config = dict(
    n_layer=8,
    d_model=96,
    tie_embeddings=False,
    parallel_block=True,
    init_std_o=0.0,
    beta1=0.9,
    decay_fraction=0.863,
    doc_mask=True,
)
Each number is 500 + 50 x the weight over its row's rms, rounded and kept within 0 to 999. Layers, rows and columns count from 0. Numbers have three digits each. The size before them is the row's rms in percent of the matrix's.

# layer 4 MLP up, 384x96, rms 0.225, rows 1-141, columns 48-95
106:437514545540552490507500542525440453544384508478483479513528415515515470498483522446639481507447414550520523548492544510578511498464422645495418
097:494515455494594561442514496429436471541527435521515527463521431470514525437445475490570458486589486570588509518443405448551434534452477506468442
096:429429461530542538525441520472446480411481400460467571511479421458550443459469517500473499588526549558618512492481463528576453551384562517433571
108:384471356456576479569538548518531418543488420495426557501510574465446467476485545440499483544500438497498535528470561534502479653529505515502522
098:545486424534452519490582534427515433446419607488500455436512473487373451499517531491541532497492513597477501484498556469499534483508532599412483
097:418430440484568509465543520494410459546460556553453480453559521487554446455549588470529414468473441579500557511452522487567447525485482548452477
100:440409510587545526517576597550441447506518431473481587508567591472460507461537529485494389521472390508490471496498533490560612487472426453460495
090:385515472533528541441488485462483458512496487503474463502456577441484486516491479492550459476547452534449577525437520439524432549592595517422531
116:477626528565516531516596470499529423393462452541439522452481524420493504449507502433580460506492524510446641463438532574484468568500551525444502
094:412438449492513486524491482491519525496532501470443516435555458539426420533510502472511493484496389476541593514442508465588484591369500538540603
084:510475549548482477433529505534449468420529565535507512557576525430469539528453458519455525526489517475469507588584554504511440510579521509437470
095:429531484534533535444487480551388503458509495500542497571571511541494509457463598471506502486577484483539476598481514482514538515505459538507407
100:436542508558584543448674575502458435484516493485476508496561463499464435493526499435443426438443438445500508572556547480516386511563456462494498
101:566523400584445479541570461491476459487434435519575469381506476473386433447462477517554486562494497476521506467492480437412509485485445556494453
110:385361372510442576440550459549529503486532547504464567521522480517483460546398536490486461487489507520488500580490520537506417519514499470456461
099:487518402550500557484534455541522528540442509443445478538486496479471494539524517483480466499503480497509452500479531522464553517423593491500521
094:537464500549477487403467568553487440467491560537501577503622495515449546545455506498483528466526420506466563528448568479558568541505533463442597
104:528440478521519492474535556415451455415487535522466566458442548562451447433491493476533501455587421536497521519552486574600465498411555528419549
101:461483409534590476454570567461499491559496512531521552517453435506487557509501574458609490508527476597554516486465465510579475537436548635435537
112:491417487525461540491616550445529476398503470353442514470587558516440477542408503466561494432538480501471480522493525572494507534486510550509498
092:507529432493399593479505493513496467457522514456506509538552537513336440514530464492520540427497470508513518505488595596578482519429509429442461
101:463488537492460568398601468500476499396505432473539538551567500524510487477495481467460465427496460402544514529375522561473540528567464469517476
108:519443363531478456533480438557510530404508504448486523441508518485478427477436575489550548444448439574467528574514498567644497465428518493427564
102:496516369550597408496467392446440540504452490515506525458468552501470480479510540472490474498619418549487548577389475557586460550428454502497475
087:487500487517568588495404575451415501430457446410487543553494501467453535493392566543542503541584526595479530478434460603525577591449515506490440
099:463417472492530466531484481515428501401469542471472604510408479452413491568528537433527519517486410564524530494469542531648507506502530552447521
111:482532524437510549581526526556525503494536533385522479486577470399481496525437498430582449407490468513494471534461507500528557510515545539475563
095:476550489489614468549686530554449405518519482498417477495573482526550432457520507520492521523582435500532558578416531544466422481437507540426644
094:455390421580524629547441506479538545467345485468487607433460431493506486571443509491451436535526505522548524531481519558576466545454492449504534
097:532455525505491559446450557513445492287493514483524516454620539486459512500469570523512465460510488476489442622569494553542498463461488528465482
106:512444475544455446419478468487474490450445564474390518515529431512497507481410527526533473444602500534510489503512497469511569459463613533430545
110:563496512477506610474627484428488466396426513493427540524539565453537515490444496483530464432446512540520512610507517483493567485481492573423459
108:472497483513464551513497474554561522432419460482513615472436499367455392486423551486522460442471496493546531552555561520500513548511444473444540
095:394454419552471555513498522521534453395447424498484519504509509503523567491451637509514545459512447595460515580493558539529571479464483493487504
102:422532392552514501408556469478496540514468546393481473460468512511427465542500559450586515459409402479501452573488496436484547514553471529495464
101:479488398516459496533464550508506400504552537456405518465524468513455448615490484460527477393496426462575431473411508482552455507479588597409567
099:453442501580487514426564470549484449459497408478463588458514454470554405522458480507554456459438500496456556610492533520521528512420571509477470
098:528407582541551496504501618515415392442464525460472596518602492512478530504527473504507512435558496544533405455428512432484513517466561603484557
094:419465395456478482410455471455587512486502502541558535627563475566429487560494582498515454472442462516567563525499588477516568563484469550512437
096:540443469591570472463376518551526504536404520377422507475501471461431481390431509497514463497552534515533517509443511542479523468474496554433446
107:487537485521571507492424458497539441400524514453376543495487489398495560386499451382504448551438530562574524470518483596520491569539517481496540
096:390525414506566433469483493443511542487488495532439521459548413527467453445420581453606450493520373589551543532516421434556475522555480498502402
097:493489515559494416439455502566539445507499530526514551447524551522459502376508562517625518480525431522519517485451457467462492572461435526510460
105:536474378560537359449475547417512480475524468586534525464530529499476395426428607489483452466527480547482574525442524485562509558541461527485574
100:484471465518564438489462388587508430504573552464445494528488442375420488541453588477457524442532541539607489425453521510541427537588506563418580
091:539574529465614540466590514538363488466476392464451491519543407497504555479562482499560564401564477517444528482454497526534487468456509522510511
108:489463491511624551455466585529450483495422542424486554476537430435440612531475520446541480546574476549501544510419472539582419517535614481483447
101:377548415565530572573402521558488516526472495516491562493509535474484468453471564482592477545546492440491520497457505518601515547499477480430605
095:444487462558530459487493558545494458439490475612445559500474529409424466494506503467520430494439470524545575439528530579590458509449561489392490
098:459411453578569514452477464450480510401472452572455454433469526533555473455512503506485449498499444467585517525495481518569497593540465548379563
099:396559465524489501508423507465511579480459509539504476600531467543524532457493493470517460453370455533607533525545464478552500562462447521500427
099:461498464457534513504534600410564543520428472576528546428513492486437419404493526493490521498501461560498541468435476471602481611524441577403519
099:420541489570490425527467588478455416441537476538417510447430487484450499403512470471500415546471472435470445462541579602591569519487537517514556
102:494468526504604438546504527580475404509545529455428526517540428431462440425540446524567496448557522579501542474457521471524487556532532519458464
098:435572378546506399475574601445475559416487477450539592464484545487476448418441593473469500419478453492432578484457467595559547559489495461478530
099:521516510548545524473549568504504473445466505557492570461586503430402438451525464496465474490496500456486543697530551470486553473468438617479474
090:505518540579527499560535475437466453501469446442487477420530550461571549475526533455520430493603499479475525562464408520571466514404485625516584
104:418546437537538520492402491489538451442578468529435526425481487454436544468441493396526435610483477479500466463564438489600496554545592521483549
100:537521464489494526541571573526491434514423450476567463510584453537445456474471567535515490479602455472548473604428509539503582515464429451490585
103:508398450520490531585556464621567587477430556470466519430543502510414445504558428441555413549554465525418525496426577568547528600512489480495500
109:500522436561479472523454462611497533460533508478511443485605465468333512426464489496463391414510526498521586475486460448515519531488515534378531
105:510594453502528545496523490563554391529541506455496535501523456468403487455529467451462522558469448568506524494435538488535484529517516577434515
093:475560482559448518513466529522500556477547498505457501533544461522420456426387490463512474506481486455483518596553527540495482541538511538526425
093:421497467530526468461536471577457485459546551481484493501527439520445407394565490472464442463443467578546511444467481545607475501439541552446436
094:465489475499579505381473554605471442503451478546520445495422583508473445424483513444502471469456473517526512488502559492508424478506621565561557
097:385451423537553474544471505574478531490451383572513487488564519561443540484546552465442496496493405469501630456511544529571545550524443469445543
105:544569443550491552471511395530488488506481433487465594522514422430456468481425518472504344452510484602558509475474446616524451530456524488499498
095:463576486586593519544568517517425542354441419485460520513592411526458475576468498448538506401501522510445512579483461499520609536476558538486453
099:449539489523529524523520554502456442479518475477507545555505542481523433512569501444551493414500485602421588557479529524509494481492479595445518
098:423532481500464577468535450436528520504524498522442550509587585503326547505459527475542510446501459451482560533457550493577537597438485470518461
098:514435448508522559501507417443566492488524558485442526531588584459452467475459511436530472528431492567484601554462513509524450608444504428488552
086:460553455624498499522549530561496437475477467530501612553520535417482460522484450455505520407457516506530525489583537454536499503445630514401443
093:404576454486611461498454574553431546521580466485450412503577404480450554464485540467541521581459512544573536491481466504506518481536553482442428
109:427500538513527492490559557551519477560467414387388487489534495512417485442459502510494515426552461528527507538474543519577545467519558525382516
103:480521494496554473416572527587488400478456464469523477506534498474452467562487482457494412568478481407499560507454483415500578524493534531389486
111:508456410558597466458479497611461414419539522466536475522527532411507439432489578514521522414519516529501516478532502449573569503480426590409542
107:528522465539498437479457434521441489523507534463445455426488417484410522402511540431546465368593500596553523524550498457482441475463519535454512
101:428497423538493526518417574515501466485463389519461553399487531442380465537448535469532465509500486622512520495514529501590453585493526518454510
106:363534457527515521448598547528412514510491472535457557494515476534483458453454589465462461541604382462526612525414479518598453567514460458475515
100:480521457458540518492540514466551491495457519452575528442552471483514508510432572507535492579474532568537506485448518578565519555472492552414569
101:464538467517435541452554484566356545422486488482431565388515419515516432538462522473550525490470468460529464527529521506472477508403549455536451
106:446501396541509511472456492487517537555451458483426548453565557486419411535542526447555467502476485537529495520485619539567479437566543549379487
103:495528530566535510458534541619500493500467520444431598530510503425425392493547475458582524422427497581513527437462529475465547548507462538449430
106:452391464564533621474542501600437526479460575439469522456525554531488442494395458497516419438533530483448471633520563517459525504480498526480429
100:513546360549512642466476457552554536500443523478499461511490577468560502448464590459584420412505417587562523527519452499568563507538478503465471
096:519458449611582575526522559519424541365525425461466525463590571483502447566553521436545397511506464497463493571551473516534480488439477511505508
105:324532465520510546420566519590534558461558493451470471481577497551476411554472537457581454544440514488499517494467523485514530524430527531501450
097:522503396483534475545509476472453554436504569478483540447592528432386482484504521508502540532533506522465512490509651504565531539454502494449472
097:468458560526428556437613526509485563394465432497488535506549524536406418532513455491448444409459522486574602534477541514484485545480501591402438
101:572481441534544521536467512488569465515498537476456428533512446428452428457469515457600460471419478594553534498476525545518486457463533460417518
099:493523493531548589526614451539402393447489432485445499455503459509530477483495546503615537405569520607561542608541525523495480470463462517433543
107:440527459552509541476569521581529395504543442523513536504530523536449501429514458488535502491480473568419529495466623464672523537474448500460574
100:440463354601552511434480541510489586470508450490478425556485494523471522522528536466496490516532521554480518480529569673532544490488547537500404
096:458515489518569497430578441575370435387521413506505521516504494500543555538583523488493427454571498466449585553511514467519535548487451485433445
098:493517514565470521447511434494506550531548402419487478514605490451399472478478476487525512435544446547460448503556529492623510490539502492426496
100:492524586555511445478433490500434557505527569497466549508562465529370491522527483428483467414445468538545557489515501517567568538464467515495565
097:389433491520512575500521512609503516464536380386463545433566480457410522533501476487473452427539496516464483504471500455574505501438542442422506
099:456502414549622425511490518458510509452489500447405553430451509514532487495518494447464431465555434585480551579495463515539499655406559552517490
089:566498544512551511529551525498483482484519440523414461462486512550484439470510525452530464417482425538601518674419471535494516518470452579509565
102:472573479520516526519552552489533448498492435429473456523608434475519475509483454491471491486542407510428588517409540495547539658502477564481562
089:467526436468532499479566554450464528408520550515464563480585489599508489547548529482511526450472442533533462513473579612645395487524476509508469
090:495560533563534605519531407510494529456426504462451476469550505510347519571469439446621442539452559513482506467500567482478506495453482432477408
110:545494444597482454512505450474500580424512413520458591467486545477501521458372557476556523504417399530523533534453503523574544524484459535447500
093:454553434489467450514560539601473596381587527540512496458535463502444521497414560427477478450425457513479473588504548499565506492499482511499456
091:414494382537497541444497542475546480385549506503491565486570495504490439442445559480545428521397497461478534474541526482583494537517480552502446
094:501497384519501420489523510515477480513512517451420496515472453484576510505422576458555520444490519598551488500449517537543438500452581552416483
095:420407448597572504486487591527447435386484437421427535490480497539531468511539479509503464521522539384460458509502534518524482491427570579434568
114:496480455570557447415516517526514497446498498409489511565537513470436531454531558527538517416581473503542521489565563449473537505381570608368459
094:430507489474542475465600528540530537448522535543475597465540547467409404417416552479487521483438407451444567516522462452518521604585465519503452
098:559510402591504468446588557496441373562489481489468483552522498476527476527465598529466510476480532509534638532444555516536448520400480461446565
106:491482484570538594448465577476521528475553468503447478519578546444371488533458459492529387460497489542505528554473537494458553476523508535439534
093:519540337539547553517547444470559590447526492492480454495581587459512460473493459483500418448536518481476500500538470549426516534477523498467526
095:483476443594607550517498459512462544454551524509483575548566488517490542448548517397524503468482407564607504526472501489563523465512510561464477
097:558536446518457478549488565525531441459437543433473538412529579491426435472531507486520520477574506435432541545493605539599607513423490561463494
102:395551459492516535583510494523453525466456411422455549499474512458440494449512497485526495513658439416452500471470526532557521523557506474497538
107:498440511623531438506490453481548525548493486514444459422533500488358503443450481484589462555439446527451529509508474504509488578478517623433434
095:514505486479473505454430476393353537409448485520555511554472384501476532522397544479464522431572523420524533526495493538555444532512503498496553
087:458434559532522548452477482543557571555512555390434534416503460436515497498477552436570448601520459541571554519520474538451420481570539486558471
096:444459570495517523488461453529493561467427533456531560480564442514464583540502527391508415516545517551556469557479447570554380515561497550503481
106:444476506556466531441528557492418408378462507521466622522437466442470490501431489481464415557566499492442567507434506444526460611532488570477411
096:513460482625501476517493426433527577481493498438496496543544374499540542501409516500493444418521538490594566446551475441524442568473518561478489
104:521498426510552531382511543511469527425467503434518497439584450511475568417497463488472479506557541497582492546461544546473474538519453519448459
094:532515457531458493548561489468515506421516573405414501392506471437439408562497462476512426469546471531456517551547527565587419457569579573431498
099:483507452429495502497579503460566505400430500416516489345469497415430460496379518536472478467440560454540592440429575518488516558421516542470522
099:475463535585525559499444534447517389489495455492423507528473459459497633495485469482478499527565484487552481485506466543519482491543498462456547
107:439506535458494536448492482515527426531473420472549623464543527476472482539539479420486456523466469589514508520480525539511471589594544454475562
108:469464432632528496492505535485446483461457400508464519461438536527508481498527569493576477495498482513472536513382489556605468491424431522507447
101:439488460538544519467449567458564502582518424545443491486533464493423491438546497491577445461523475489517478488488568496547429549563468471481498
103:537549441537543506373571502432554550552494464530505541465472536448372472495464543486528497425509396502438531618537630508491490508551503517403491
092:554567468474560468484564584549442445446370411475469518367558543475508580437513528524484534457495553455523486521560507486488535494406525455445623
114:509441522484606605445470503540403507490466417413422537485498500441472565444429477481549540467557448494489521576495487485525511452491516522453541
105:478417432490558615424488458471470479507502472533521414493495465546506504493496535495489472435548506522594553589456514423488437545540475538513481
106:449466469488490474397605549508542453460503536497443519471459436547508457511550514477607457389540390543505506531581515516562423503550554582445449
098:414476442585470542482492524569576481532467471530464466544482490516418433502443568473524427492462420580485520573530534534490509522487513528427527
099:347501494497508576425479555435437511483534448471502591461476447488472466496506564505567467585492447496460493501521543510616434586546535499459436
099:491487514546489492545538551566451507424558489517469570475486363477439599450473463500525502484508423442457505538519536467499536498478527519410484
097:473492450593550546482515512564451470531471499442496517544520535437464507488593464484466436460432464459538495519487555502458508490485493576438508
098:492425466623454477559461454519512502532470434473483611552556467479445516548511430495436436558546433497420582482505613415556527563474520481457491
125:423458432516533527534453463501518536555511542498465514530533510527360356543538565451536453474460475535531546525484513560527487550458564453418450
103:435490409688513539498520517554490498421551465550433433534538505491505462507452527469533432539495506487435551507499576491475493565427455567455537
103:520528438512504499410569550495519524524534460502450496528572485456501527453535559488565567334473456657479481467422559467530541490537489549435505
# layer 4 MLP down (transposed), 384x96, rms 0.217, rows 1-141, columns 48-95
098:509538510511403459492420504448557543499547579440453523420432521533454513570414537518493501502546563471540464494542498446445484558531540458595524
093:505543550553449488442470529472557482476562537597461540467493544378436470527521550508497504534528444530496405521497503486526464468514482501640495
088:573603461475425367585510432551573522537520471531531508443480508523494474545482418464463444499506507525495608459526468594521459544533551474447470
112:521522511504503514446594460517499443459582486378538499509552514497537426495398529436371531391530582485492466546550469439436524413493445454519484
100:470442578506480440537535463508518434491515509496399474468590530473523525451440509454488500430521461505501526532455468423492695518452521564442590
095:400466500518414404446461470501513532534593525562438515567407508561504515525524460468429467463481382547495509509457567574524475491475514544553485
108:549504504494469529518604450571451586426541468577496407470488457466485452510448497532538540458507543383547539543541510423550566428461504510429432
087:451399406507569466522481457461623487414595552477486487437574515490506537480447487478518452425504485506514458516554528548579483536529502504381451
132:434544569521561500497428533436533524565514481482447421521504473470446535566545541492555466487388566505536456521612430544458458525536569567536456
080:494611502430511517512479451564451468547460479516543514505464456588532510470434550418552579523546474504509534426507536538428546424515481471610521
090:491531494539446526547470482533520505585477438469395505457406478526464506504552593437355543456451445519591472535465502537506416554524482507433546
088:445454449550538447541513524448647443520530429464527390506510544447560469468558467467499509441492457486488499481444491469573492464440526515508557
095:460405529481470539531452543456500570587573502530531435471518456427431599463445449480464504535574578473517586551506518496538487570566534426437580
098:561494542495508467451400540564472565493550445512460434583569413461568574537580472430499567533534389424530446562419578564450451560511554555455487
117:460468517477564454555558563517490476479506524441542453511538564548523473450501417547421456520590450509470563466413627463411489542588501576505549
094:541427496503484521554517522513543515518421556483438392512566540535493435450505596579437580546492563529372434534522449626483518499517468551609470
097:504627521441604514496498505492555501505562431544459483509557463533510473499555541491438518522458461527544477526456388574460449553459421578567407
100:551547588506553445474409435457520467483530526365580550451494571512501576550515504486550543531469489382508500419506491485497459519477491495412530
098:514520449563478558441484413532523517511541440546537516429410554506539554411533479558469478416510488555546480519463505555563450487482403485503489
113:531547495494510465422478422514417579535490491410484477489488564465615521552410446552468606511539544424461502551555474498490537480596429455595508
094:497532490572420459449444482573498512493410531497466485457586467628538391493558503507523490496540479541541477476418489539511482491453576547488498
092:512485516497477561496470473473450397429573527563508519496512525520577501513541465532466542454511610433507513554432567448503557502476414509534457
106:528492397490470501492548570557515467503454428431487470558487512515492498562503492458454403593557467508412502514491565585464537585515502399461531
098:488482611428461545484455552529523436483535554416438475478548397454585492526539464534536530507548475546597435492449436452461515563535515491630441
090:531506559431432517491422470578501587513473479528447562468562448487529566421494490493532478633523558529540504534456495638520524459465403498515478
099:470500490454499526437483529551568545573430503434543501454549494463497532470555488419504560472571468476579442498459499526470611489509471550525481
105:605493517451417485497534458528492487543426525461465453480444501519465587446502430460491484475458498426506441543438625475473475561563474520554519
092:485557510519435482523490432483569573513502552446582499465470542564520514495540455494555477512397485496479475488553473407563433393490471532536467
085:531546489465489439550545436542401564449498507412509496540466501541539566433479478532518413617432400488522553479496503502444468531537490486504507
103:555564449368496508501448403580450420527560489506442477507562563591530489523483538487539567456500566424502434555505438491566479427518447412524590
116:514553489412450512470562472512512505485514528509476450411411511473503464478504471516535483585478565527484538511475446488504500425474505569460499
117:521582489611483536498473596457416505524471380493479550539599571483500524562451581551396541517476513541420568567581475522448531538534476380464414
107:572483495458432595527482539521556471578421434394501516458511544434450459498525455424453489476498456460516481501580551512508569446485532621506504
095:534446501572574434538453491549579500421554473453512460481483527497531515484417454574501461482555493502443537563550485512504538558478514484530387
124:446529463525445547466529521472572500441462568489483503510568490473507480502514467466457535440510515453504522564565548433530521500517502476389475
098:513404514567541481564434515523509467515452475477544529525543508637499524514574509487510510529504488459544426482527523445552496511472490497514509
094:524450463524517516530527469502582452502462506542558581580525474563412598545497444495609490513558510569475514470442502457501563487529465564524473
090:518431430454440488525539419449501476502532418546503469480530465531519400527520523554493498462464537581454515501597509649497519479600446413444577
089:524546497505402402505538522519439548544558488519469541514547548423472561600467470452521468436462557500505523482528527589487544489426590495448452
089:508478460521476501516550452501516471600403543484430449470408563545553535536530518553535523525394604502501619570448422467553522422511543498541537
111:508463433540465489463447469544502518390495549519599484463524602428506501454467533504419537493551476456522500575507518500487449457516405474575558
087:537540576501394575538408437498457515536550550480474492509522506535495516511537470547482470541512588477505399528474549578486470470520534516615496
095:436474494473490527509498508456500488521469577480459517448384484525572431614495451399416414523452558506571459500537394485486435475505515506566511
107:463457471535523486532484472486424517571472485680423490557483492493458464461555440575546521500493480452569532542434577528566524424483552539568533
095:533519471485496500577544539476491579483553492441530501531520541589554517515483364492286488536561577500517486450466513450493459437477448476460468
077:446536517548498461473503440457421535507464543475496520480597575480496479554418559599463408554497432460525484476484517498559540352530442386515450
126:410476580508437575442494462463480473515454564469463574567512409519479532498428501443489478534530460507463519484489496498484620566539553484443548
115:389481448571532537487467466496452492482463563552421537493506462567505555571503539460606499376514459544446478484474556444400479580470439517484487
105:530495552566570452490443443510517479613473584574505499455538528495512575481471531525465595462504518469472479522480464499375534567529512480559449
114:536431517510528581520518527452508564553559488523569491476534529536476460523500389578531568458482464474534539502353512508432460446515516476389480
092:474501466489517507462576467478442439465554565573572494393548520469498490584452581633578435577505453492433519582499600478522508497450494424483512
103:469488513605423485518571541436513506507481457693445568499506526498509495457512500436435454547558569455544518468442547466546499532526531441438488
093:562487460494605493522531494475433476481481531528501443528396532433543579511601434454443473542467516472531520494514524513542483567517491469506462
112:489482481565559506510566501547455425559438585506498543524518492477552438534412573464480460470533512421511524484527611446419514536557514508418463
098:490476514557453547566455463551420473497496499600505536554483548463508523428591422589465455543524437634515447428474454498559481403467489513491447
098:549517577457473511578487549530511499596404416631504482530543522497579511507450524518481440417509488528461503460578450492482497545516455539494590
082:481540482486541471441457567499530493520573446477545424504493488629468438444492540487503555514509499527486443487533582480460467495493444459557485
106:492477517450557510500546472489476422520492613484609552551487587458486488487468479514393528462514514458471511484452470457539495577485453477564483
092:477548512628498473407467457516525489497512490486473494475545534429486506528532494460463394507475519499499517448458477528394431506558552395588512
103:452533507476448506531520512453417495480508521510528559454435484567494525452414513465520551508475483472541491487549420407527470529549426474533619
131:534501444420531452566507533474466496578539569440515435465419566607477501547486454519517575519533406573500456515423474530486505419542487531527567
107:621486453406502473555504501503435494563497484557481486487483459480543550416553498565583451530499378530560587447473487480455534475477513478544542
095:528427479476503480499435504432516430581482524494573497541447560418489539526525423490408463515461528463570430420439534552463524559508515466509492
092:519441508555501423551479535542490571447495416565491501588581415567434568428445560441484421581509546532561547528501444526500544616412478567491503
086:506497474473532553484530487532436469508484477535567423506447619473440437468514475424510484451486432420459491498498464494555421509484493493522505
090:526504482493435502464526507544443515486508459486509442461366473510552565546556524508413573574453484482473440477476445441503435564378446515498474
113:511555467575488475524505467564549494414461465590474529582452456470437487549512566564472459481398535600526532467521537575463444484421505471479487
100:552460437477538471524452450422539492466466526564457566566492523494547508473486460456583526480535455497463514430558613533456518512451539558466456
090:492448473436500407502412529452638410528586502455471545431457541512487470527453485469488493592433433414482485551479530444599484506517502450520555
095:446457456382477515508403475460545523544471489491494460518378372461477501549503471522503469522562452518516508517404496487487400484498483528568474
095:508496443567504527574577592486492446475520509545539419551449459422424515527449508458466539476477453526518531456481480583510434480501532638509425
094:511456584476552446481489552500504521509548537461479414505475429459476575460477529548409549607481492565555392507555537490487497433535541520451441
086:575531469596446589564491479461595525524503551549561584553491567422573479422514432526507537437405478435496497519453526468504510434445504427558529
109:482467568549547499585566529645516515430434481555491435511491511456475512546541464516514449432495597549402392490479540557447449445468622456445601
107:530543561429574588531463471480522589473474456448463511453551646454496545433503488472478568465540525494447472522525502443456471492537557554493443
118:504388507439536471566424449480456489549506541512528600537491507510484490538517497506414541481477504530549521444460490503431535493491417621343551
113:477536456436585412522614501530573508450524462519540526430446514427512498554455485462514464450468461470483488554441518520472527422426543602415495
103:586495544565462464535430497426422456480470481499448498451486507569491521491474556475591511541540551469551442477559413413501446528487546435550479
094:428480559355499426421559512490413572478506519459530553442524555505520554559537423514468484476449573513548497413528503462458507557483532488559505
097:510544499449395460575456554581530428472530475545496373497481520497502569530520500511507532445446562454486442436496511506463555561540541503495450
098:495490516525684490524457477442564462574513548439495532566513493468504479451549479519418418510479484515469588476550458542514420505610440511542529
114:511532473510460509473497469540557511481450517513534513520552471503488506443464531511568424561449532574478435456654494443538403431557518558528469
112:553556501555597541495527478501485489579406441498575548500395460530556461425587524436590451532432484515464583531450433506505553557466468468495463
103:589533479511631521540541537448509496541465533453416482401550475518433487464523570617501459500545528439523461449463474590480473444530570466596490
096:453436471492520518539531446380480393457537504565502497522429449484454515640535550447483560539487529546561529502511600502506464467494486419425495
092:457437477503536445617415469536510485540502566401553476508444435525517559405491481495482532493562394529545508498502536441546488458488490549495499
109:451525505546588546498453453513505530604458488532503514599534521514424521461503502437442492481519563564530468513576493588479493486562468507575549
105:542517568468533515448388485527462496524484403518513533480508471560490445474526533487632525551517530565574508470526451510518417371485502524404508
099:518482434472534534526427460541537468509564503472440428439496527495606560618521481604438533485516505529510502481458460461499512509495590477502516
094:599445485529415521524501510486488506513503500511521536486471475476526501452617614411444486591447482527524549438561530493507478471465523512581448
086:464482584511418497589517443512557507494501529509477457494511460438549499428517519507498489571479431378530598497538440456471481546474544574582532
104:600495445444380461500566506551396442488583543505413448500528430472616602543563561480488552453524591587494497514508545477524470488418424535538508
093:474539438460539476461514491455423545462492541521401611498458557519488590449504548521506523520522538503537504409506432521588468540460526500487546
091:479522365494461525523430543496485617507450406441472611539478482515524516481435496487472599581499512589435480475545506517494511548521426495528497
103:592533536501494538518529448445413467495477449498443465467514516523467579504486518521431508483617642501440545527508511479507628530488501526449541
114:517515490487434418501550469499538509495502433541496520528579470494483494523552538463451462404550479592541531535468421588453504603422438456439548
096:534543575469547499482605395498395488472521448489532478469556514498494567519470502511515449577497530521422440492501399550604534542509471444491490
094:525511533562564522468510510545467444471468499538501528463370501470500505469498532509532523523561482514505484485391443553494482475479501470625456
081:419496512553459477445464514482553564508507587493616533493499539544612497476451485528537561500566555480435522458580513495474536460538523521619470
104:616494560511530420478596473527487405437525478462497535489474559399437538445493502435485432449523584463487517411513503580562513420507548479506610
082:521517473485481501534477518550461510532479543462503500495429580492469459525488496492413501583563456533469524583413539459420443671514429481454469
090:464392488427482360496549517507540466516500429481445594455525497440492553483509482483532574545455466466463521466487511512524540609549511594574409
117:547466488554527423526465557551623507571518469548436409580556448467489428477556507517514483441596447530486401552520509440535481489426499463463497
089:464544525553499446504438532502498593490514506636556455535552431473510525480558468562421526496468521568529433522545549461422473458440473578514395
092:537578444506461487492395498588547524485513595425516386508496553470451470444519530573385549475517511449467481511603572505481466520553457515450539
094:602478555424463468464547504502470481579441445520518511549511509436466504496457523503561672564507508462543377491454511468512409483467519452484527
097:482538545431426535458432499495485561523440557510459564506530463545441506484587505551472445610550441471553450554508387506488479482504497503513474
119:454483496522502520570434480477510536507505500468495481584538483518561510430546566542495524524554509542522477416499345571495517495525499433471549
089:460525509524520504470510536480580499452537581602540465541489563521581513460519453513388536587421502507470438485558502502516525539493459551537468
091:504484521482569490479498486453593487466427559610448431481530374474445526419516447585485486457498508487449465458481537435507474547529608519462513
114:471445525538503524454530565450441574502474581571430440520536521468453544527452524534478477410554584497506442496479432446510521489493535578353552
092:466502572506530447469450516559512497522429522462499429515478461469506543517447483492405514529474471485483496511460440569460455435498537553590547
093:447547453454471386481499474551450514483608558583482507435481486567560579460475554405526588588427419528470509550465527476428520442528548520605495
107:590501519530510527551515461510496494601539531560481500462463501451452430520553499533593490427475511609489496554424488532484439340543508516428496
098:390576483472458483453465487540495538489431476577571454512456529509534511543419539521469603523453480388514554479468554486496509358510424466484563
118:483494462570469425535533513502593481508456532461613432488538600420376597412506595516575529477468468479518509508523456479457536564476589484416494
087:444560482575500510493553473530547509493515399459469464479511554541495496513558460543401485541472494532520437451546548406485538480479489447594472
082:548485397455489564661534500536456455431476442570470487565493484520514486510551478591439524498518461406511458557593505399501596506482508570475548
094:557426409529616470450439434468527543505506475503453492415464582491509471425519536548514421522470515506474560451494531574468508578464518411506477
124:558548546510495568410477387467550569529543447442474545449574485506460524508506538424545521506529537488518385471396452484480525504538450458534482
085:515499549375484508529408546588488505513541495527486518460571554466436421544504461477364518524417528438536436493482431488514550489459476523524514
094:462516546484624420463491403441458473530479553451543505437445536436416494585544479469452436502514478510539567532370508475523577547535487562496585
085:523417538459558527380469517492433500542476414566503556437530621541553545482551473522499484509435492495497537573482452546414495490483490425488575
091:493497503495487525513410483511495514581469441518497453537554519443474556582624463492413486439522608417511562444485457546518474527452422512483419
099:438517588569412518468480580386504527429520498531568397451514387485480498523431509557541447539539479493517417464540513564539512448499517547554519
105:557492507486530523559577526529527519467471478450573527488446435553465578519449504585458444397503415473592436534485489503475441518426464542515418
102:485514426513531495480460635488438463415471523476470527453457516537600393481481475512447574512535508450416603467507465549608545621488413431496531
094:494502503499442508563418437469531446476459457539585552472621505584558497521522495457455478571405438445496556483588482481547485462484479509606471
102:478559524515533475606533485456484488490489409592573547465430516389466509485477451534470584459572524390445593533527559428356452476466512541512508
086:406514467539457455462557477438571456493396488470543405600471509521468520537475554423484550597496426490459567488462459540543537449477452530444535
122:508467521429535615465548554450468508506495378500487471536550563517440538482519529552605503511514411463464529501379432501466567521503536457507468
096:542582492428490433486512526532583459458520438506504483458512536413397529506473520453440471486506479512481542517472447626503490528585509457560534
096:509517522449523477430473486432427577499535465413548553463443577518474570493421590496507563553514566483572443536503569544475460552470536487512465
109:535466471574456488481516405514431476480402542415446535474376471524567498423598647551441500498486415506469538477515460508537501453530518450550548
099:538534530462461380459530503459444475500599609403513389419513514485507459507430526544482519496531481523465491552552438447462506492462409545543453
095:427551534469488484515505499553539461493504478518538526509483453565538479499596469575520512489528459552501493473533469446441464324470497464531467
106:407570474529582452435467482440420443545514398472390477519448517482510508452504520553475592528577536499486463507599467443561493507538482505483465
095:532543465474463478527488533529523549517510582551519488467436507419424390513518566475361552526592462458511479476463439612614427495495504444471493
137:498469470497528436490462534473516510506474519419465463488499619496514458649527533495567593510472543423485486442521517502525532415508503488466520
118:514509494528435495461537518525504403449517594545517545517462515524509501466439474602412497382521510496422497510463420533607483542555457436560424
100:488526404519563432483464470462550556532473510445431452519467488471481497490647508329545485534494527471542513525476492487493488581523531626385494